{"num_hidden_layers": 9, "hidden_size": 256, "num_attention_heads": 4, "num_key_value_heads": 4, "head_dim": 64, "intermediate_size": 832, "vocab_size": 8192, "hidden_act": "swiglu", "norm": "rmsnorm", "norm_place": "pre", "norm_eps": 1e-06, "positions": "rope", "rope_theta": 10000.0, "rope_fraction": 1.0, "qk_norm": true, "attn_scale": 0.147, "bias": "none", "tie_word_embeddings": false, "parallel_block": false, "init": "uniform", "init_std_qkv": 0.0253, "init_std_o": 0.0253, "init_std_up": 0.0253, "init_std_down": 0.014, "optimizer": "adamw", "learning_rate": 0.00238, "lr_mult_o": 0.779, "beta1": 0.9, "beta2": 0.98, "lr_head": 0.00495, "warmup_steps": 527, "schedule": "wsd", "decay_fraction": 0.841, "decay_shape": "linear", "final_lr_fraction": 0.0, "batch_tokens": 32768, "max_seq_len": 256, "doc_mask": true, "train_tokens": 182800000, "max_steps": 5579, "dataset": "wikipedia_en"}
Each number is 500 + 25 x the weight over its row's rms, rounded and kept within 0 to 999. Layers, rows and columns count from 0. Numbers have three digits each. The size before them is the row's rms in percent of the matrix's.

# up: layer 2 MLP up, 832x256, rms 0.0908, rows 432-462, columns 128-191
# down: layer 2 MLP down (transposed), 832x256, rms 0.0913, rows 432-462, columns 128-191
# gate: layer 2 MLP gate, 832x256, rms 0.0957, rows 433-463, columns 128-191
up432 104:506457497531521533535463504498500512503471516512506530542472525481518478497457490495468503474483463507472479544507510480451513563521523470486510478467484520501484495545483504486510488508511500
down432 103:529504532507490483512483490512524484497503494485457486462489541503520520522501536477464529458500492489508518495516536495489498514552502519506468516530491503479526488497508470501487519491505513
gate433 095:516499506493506510517509500461500527505529493533449479550555495495498564473549509514497496500512476487529506493571529528514537503508519476510469449482506501496518531507515498480457453512529506
up433 102:511499495497496491525516488506508478501492466498453490505498483454486470535477508490506485473488466497522492503522544508493489491522477527550527503456502486522519560505505505474515475483527457
down433 099:509482527554520512542501507535543475540501525441497481499517497480484477512519494483456432478503517501499498545492493548530504491514490524501507509490517482528519542477474486453477460476471535
gate434 099:554470501511472505504486510491508479515504473540467509479511449478521491535511493514494491451505501478483515505498519456525488472471508540538438550489554466491511495525497489498523471495490531
up434 100:475502506510532524528478541484495502494478493493491510470489514524496521524523517494490451533549515498531477505521480489492542552490507506473521448524513515516475532500524486566529468525539508
down434 101:535531498497503477491510492495489490540503486480545497491503469483503496477489496481514513525494501478505508502492482509492526493437542497483497516505546510527546525492497466518457559488501503
gate435 105:496510512479460503482511484468490517491472481466473494505488457512460505535492566539505496497539527541524494503563473459477471512515507530459460470437522478511549471502470452477529512536444523
up435 101:509538516511463477482509472507448498473447514452499509525475518532521475528516499496544527472487502496505501507551513472504471467483488522524455483513465451505486505492530505483507452526520480
down435 101:502494508459505510449510466489481521530523491524484550533548468469494517499498518464495505468543528484493531491523485482477487504502519472507504459474501478507536518492490496478489511521499501
gate436 090:504476486492515453501521503495480514478538532498511478511453474535465465470471459505509525497503502482512489498481518529494488507496559474516481487512495502478523505462495471440477487465495503
up436 099:513476538503497493535521518492505526473540494524507486480505471491529508507489551494447486491498516441443504524514458457478524496497450476509485539496521540469493547517494524518498526507498508
down436 096:474456496514499521524524510477491518487555482480509497544538483495546477509499531492533484503494531525472511523494483469476481487507451486493514536496498499503499505524517515485491533546491507
gate437 105:519467488529504499510505488505508482512505485466460534517506470512480440488511509460514475437456542468519480478501536475516504483539527527528488503511494494511492486491476506510515498485496495
up437 101:490497516481512541487535497466501500488506509532517490482524436486529533508495476459530474527503506459450483501512500472534539514496525505499493485480491508478500526527490436481421470482501505
down437 105:509537465481473492524481474505529477513482479490481467545482486470491525478463465539496501471486472505459525545478498479499501501530500519492528501519497547520464489492541511477508515496508545
gate438 095:520501491469520518507530507541519542470500466523497458526504487459470479461517520471470524477513502566508493438523475513498469534495470509548480483491478483490481484504503498492560514529523494
up438 097:504487497453494485492450465480509483500545504480504477476498480486479472522481487485514501529470512485563477504516497479518483463529523502520516531548482491507455476488486478468497512477490494
down438 096:497503501521514499524455484457511545475481503490508515507472483477486507539509526512481472524497496572531498511470478559503475479497528513485522536444499536519490518480477463501497514474519534
gate439 105:522506472479522500514499486518523490483461487522477445477514502460477530508524545529488518485512520533501576503461487543486508515496533447494470517454512523475514522496464452513506518504523511
up439 104:470498494520446560520489487482482544543540548492486501493486515525518467468489482490515549537498497506518504458523525506513500498558503507502483502490501483499479494473535478491483503477507496
down439 101:448527504478500548505491519515528550524505472520478486512495497488491530506493483486504495515525495511498509533483495525517487487505525427516525536488478459515490471516472503489476521491498530
gate440 093:476498458578484501500487482499525492453529500523479512500504457511496456523495478505514512484553464514522523481506482502504475504459513498502502519498505508486561511488539515467492509501540539
up440 089:491505517539462477515526488493534468435496494514468494522485497482469521534512501487502486534527474497499442494522490519533500519525548486463521501490469514495535505494517512485503504530519507
down440 090:540508540484501472513485540499515487454453511480477504510501525484467516537481500505473505503483523514464437481498523498472473522483518509509506488477510521520521491470515490475560501497473518
gate441 094:489491521483508505481483468496526474526502494479491516468532521502455549528482511497532470452487478471536492466536483531504475494493509459496503497539462522511498560486499555537488498526522529
up441 096:550465556501491493512477514482482542509535499507487499528487514507530492475549527501482491509462505471494489536479432478451516489512487454506518508545554518518533520534502509487514524487495526
down441 095:533496491469473524484520490484534505499514489526506441507463554519518477471534485535512508525530507510483499494531486477510514520552516509504469459504497470480498496495489497531500484484465511
gate442 105:506527501500545502499481488503518492494500501483461491511544473528480537476488501479485520484477525503501505499478548508512520509452488475493480477529518519521534499492494505511469564506533497
up442 102:501480446467502504542474497502532494480500501530516486488490522485484476498470466531496491478504485510507522465491529477500489496483542510569497501481480521467543484472492484469490501474468497
down442 101:485533502486508467508474478488512480477544493526512472508491514523456458492492480526492499488513505520547503505515502489509530517481481482525487505503496553483444497453519540505460559508512487
gate443 121:522508482512527494523484470478534560520515480533500496516516524505506481491476470503532547503514482490515514457477537512462510513488524516511538485446478513485505537487501447493435510472544538
up443 107:516521491535505469469522488500507463537575514496506465479462491535487504522490524514514513448540531517499520537516533489491496497493486505471514497487533500542479513524493494494477517482531503
down443 104:462430521478508511478486463521515495503510545490522501481507504510498508514502482484495542477530520532474520505432508470488485505494519500497548513521497512487491490472512525490510453494469530
gate444 102:491484504562499510489483534501500462500537500478471499493534502479478504523521498516495477495471524494500536470477486496480497513521483457489498518503496533519502494495487505462488524483476539
up444 103:506564477513492504555545492428497503494477480494490492455450465519500490469483498496504517506500492521535491485507509490474538488482559509490483528474516480516499474509522499527475466499535522
down444 102:488481469473508512492471522512507510515482530503501492508470486486507470491501501490503478476515507530528523535464514455539501479492461504542500500567510518506507496477484491514493472522583496
gate445 093:498501494507506547502525493528465482469497470532474527479514507481519491524540453498492463499500499495499503521476505499513463538473476523544458544479510501502575510506538528504510451487551459
up445 095:518481477507454526486457520519482477499497521489507531492493509564478522521541484456468511499505501506483506494507521495477469489513524503512498454507491516513571486496535501522487538513465523
down445 090:497521498518544486467492525517487503456532507519465511539500491485519489471499444511512495480494474519446487490495526514506512478482462490483508535514503512495484503458486477480557498487463512
gate446 095:434469452501497446515486479472448431501483456523482480477513515463465476489522479520478497501495497507473532502476492479477543522517503514477502480472506523508514498554536514513478472478528474
up446 100:530481518488508482502516481531480519530504494490509518498515514462517516504467484448490494471523502523487494482528439514519471531497500489509462464506489519468549509465498473534528522502478520
down446 098:510532494517438515499502509501484478501508448506473508491536496506463529489509504450493486532472547492486481510556511544508488540479524476489472505488523492472506500500493445461478488518563498
gate447 097:508497488454503500503537523509511533499545504467491510529529503487515488422494443490493529541463503490458528460514507475479497484512503473477505496469516473489513492526499510478495506477489510
up447 098:522517457543512483485487498479542504527540509504542472512502548497500535497489499492489505507523456500521500503490507549461516486528480505503456500500532530474495532492512518532490504481510549
down447 097:491472453502521494523518498507508515491488477537509526481505480548497483519491494462510480518488529503509513496461460508509499513452474493491525492473497451515523510513533471455444538494502467
gate448 094:489463491524517524449500515517509482528477486439512525460475509505478470584510525481526525456502563475489500502494495474545463488475471513495501469517476506572480491471486482537522512463457476
up448 096:449453475503457542517475524487492474537491511483510473501490553502517481530496513485533516512497512498507509546487515472463482517514494486507461486519512493465493462476527504474513502486533484
down448 094:504509504505475496530485532477520535496507505539510582439509527521474503485477509505519494502490507509531511546492511504477528516525495472527501463496505490488513497469508474496484498518544446
gate449 110:484510463531466470514493457470496518496475467502519499479473503522489507529558496484514481520517511472481507482471523493506501495472484468527496472471467498447561535482500448558478478481510489
up449 102:480531508499481496539488457516469510506508470457490527466472478510510497493530450484512501507549522517489522491526512507516497484521515515505440489551464479528501508500549479523535463543512480
down449 101:492472490482517518512501476481478479505483452473470483523503495477438512462484486484505506503504540508496513499480531550502504477476492484500503484497498523492534507468502462506492532467490459
gate450 100:479537519524528503481518493532427567464499495491493490530523457503489465548482538451512456468522476513506510492503500518523454527438517477484449521513483470502507518471480459487503493527521495
up450 104:519500528524506516495520530481500495503507537470485487473523525493514484508475512518483483509482463541546520517498451453499469487492514503504533492440488510500475514480489496517528535537487509
down450 103:518535495473538519499557464518533465493502539512507502474500481495508473480498492474445496474539453518516463498488460523529470533495531502511516437486505449462530445499501525482507472533489495
gate451 098:486525456490511470497493500492493501480466518461507511532449509453508498534480510530499486480548464490495536444523467517487468530534509517489510563498509512538495525497522509489477505454512546
up451 102:483488499505529487502554491490529517473502523507498504501472474525471540493463486480440477505483467533499518481511458524507486502516458497440479548455499506477524492505506501543501500510470537
down451 101:518451532527466549513520526475460455473482490520488487500497516494537537514513486514539480523490468503514482499513517474513514496513490483530505484476476540484455520478536523472459522479492511
gate452 093:449509525467474499511493493527505467528526506490517518530506473513499558504492511467480515476493476484502489512507494508485479478478541523499508511509487510521504515491500497484513493541485520
up452 100:511501479493555519495510512489510511519517483519510460508499502492494484474471487515473478527527456504513516519459482520504472540527491508467500510499497506483477501492519452494489534494473477
down452 098:478528515497494528459483475483504445503505494529482510537526489510489532499525546480530477496452525528535519499495502521475486475496471506524509467509514509480533521505450551489447538501511533
gate453 100:524514537487537455486523532518507491483499474465506467506478482471474532521536518468519497484465517509514532510506435496547513456460509483494518468504515525527480464502497498506496507491492483
up453 101:505531446535525478509527464522504530490476447495511505548471524521497514497468489476454489481525471524495491477504491469492478535481523482511494478517479492503527521500500489507519533499516521
down453 102:500485507500471471515473452491482494533480528515488499550536487520470506495522473503453470508492473505540491488466488509520507499487515503508509509476492517532491485515511501479527439483527512
gate454 098:490495478486564465500491478498493476528502510500506458501465498513492545475462500535508510492497508534495506505494499523463491522540524474518484477511511504466479527507493496458460484483508483
up454 101:546506495492493497473476444508497513511523462512511480459492511526478508494506474471528505507497524520485504457532469522513527503498454519469557539488528500481478543530528481498474490501494503
down454 099:476492512465503565500556492492518479518503550480487538493506464506542490506519525488548498534489531440533506499502504500564461540519510486534504487489464499491513495487461513454535499493512473
gate455 099:523489490495496504557522497544461554454506487483516528496517469465463522454461527549479543481523498513475486547529508518495448537526483497528480507498507458440535492515467486439507479509498528
up455 100:450500460531503507523520507478515556497459516464495538518500505520521484514513508505525507514512506547535517532526497473521475539468529521501479457503533524463520516511496517508511516541495481
down455 101:545502522495507491463515520514532512495503542500496507527534480525446505451490515500494516467476510536498517514468491555526508538517504510486525498463488495507480474508441463464505523480475533
gate456 101:513481484485506509541491499515441510536518486481470460514498469507490496489500500475543500486476526533557511535466505502464586530524489455520458473475480501549506462478460476449492515467489555
up456 101:497487487481526476484531494538538520530475482498511528523525509505496467491501543497471535502476518509500476504547511500482474503464513507522477487509449493468503525470524503518493468547482494
down456 101:498504489505525494507514503509472498508511476466488435528449529503477511494508511533504459489491534486506507466468527513484516534522534494503485517510503526550479468499551506515505497488507482
gate457 099:532515471498490475473517474449530561524493506506498483466504476452475519467506523513495493447485480512542523496504506494504493524531470481478487491493518472523488529503494514517516519467520503
up457 098:517531478538502526507504517519487528502461456516497506500491492459484489512528500489481525494508523538475532488514496482505534498496494508474512517511505522520490507495500493505523529497474513
down457 101:455507493482484518533570517500511496510515486516509515519497538529542495506480491467468507555477481502481485478496415473517504450512513514514522526502482532521494491484487513491499505486466496
gate458 100:527525525489469507464520515528482509519469498503505505501494517469493566507502506468534461476517513537526508481472516539541489485498526532509473531565509472511514505452492515497538516482579494
up458 106:469535505470527498491504465451551483504519476505499446515473524466469487507488522543492512494518533516523477444505512505476465478533542507531515481461524524538518527493486524521501467482481509
down458 104:479503510499502498506510471502534543529515487516494517473477525534462471483507528511512434546503463518499466478457492465501504462518528515483466488507526532521546510520520515481476471490511511
gate459 100:470474513511507465549519504509538466499519470541507496527534470547494500467506494490488518471562485499531499489530467494497566532531518495508499478466528502477548515460479551460518523510449489
up459 101:474521506499494475462498466508518481535537492534487521502477519484487568522518533487456504477498503480500509468512478519531476438507490518446498490505518545477491503559523522477474517490497526
down459 099:511507520471499521478495532507524489494558505523458556511495521525487488516485528495508491521472501476516494500507458532552516476502502509480494481522535477514510501510486508523520487498499476
gate460 108:501502499551509468512517483519488494518517500521481527468526473477515494497484522520514499494562536486508519502490495530497452532517505499487478472524520478465522494484530482544466484529571464
up460 104:441493490488493485538506519518488507488535505484546485470494513507532468511507473526536468508485494485509537473531497481477537506549538490488497544518505532462506548539487461487496530503471504
down460 104:480503454469546491531510494497468501499535483466509496482457513482547466518501421490509496503464494518480523482459494482495517520555484547518496536499474553502479475508489518500517454458506498
gate461 097:489518481528511510495503507517509491503461493477513409476519478509524471544525484436502508467480496464454498461527497482531502488495496530464470518478489500517509497507565428490570523481482495
up461 094:524521520460495540495505496493503520496429452498476514448555460483457473541490501485436503494471517532518519494512454512506486524462461462498468508507488502501480505514509483493483459523539456
down461 096:492514477487521460497498442512470502523501469483473452473515499496508521529535490482483464500482498509489487468488446496497469495471506477493495480504504538505513512523539501499530455470508506
gate462 099:505532515529504529526491483464499544491531495461520445498456514482501510495519484546471490499511500516518526528489556480577502502464495500506515511542480532509501495487501466555475502530549498
up462 099:516475491545526488488498505530431526497493525552533492458519494534528496483474489489505514455502439478450488441465508514474524542505488470487493524472536479521454484482489494512491500456525472
down462 104:489505528530468488499495507508497507541515508521519503517507532546530501484487481485496550511547462440505496462501482488525470513489529529472488509467551514507510481475538504509486501486494481
gate463 102:520533517511505555450490504505505541516454512485455477521517525507470494497475492506508488511519491507492530546542483488493519489498479528505530510527517496500518495496469457501482514470501487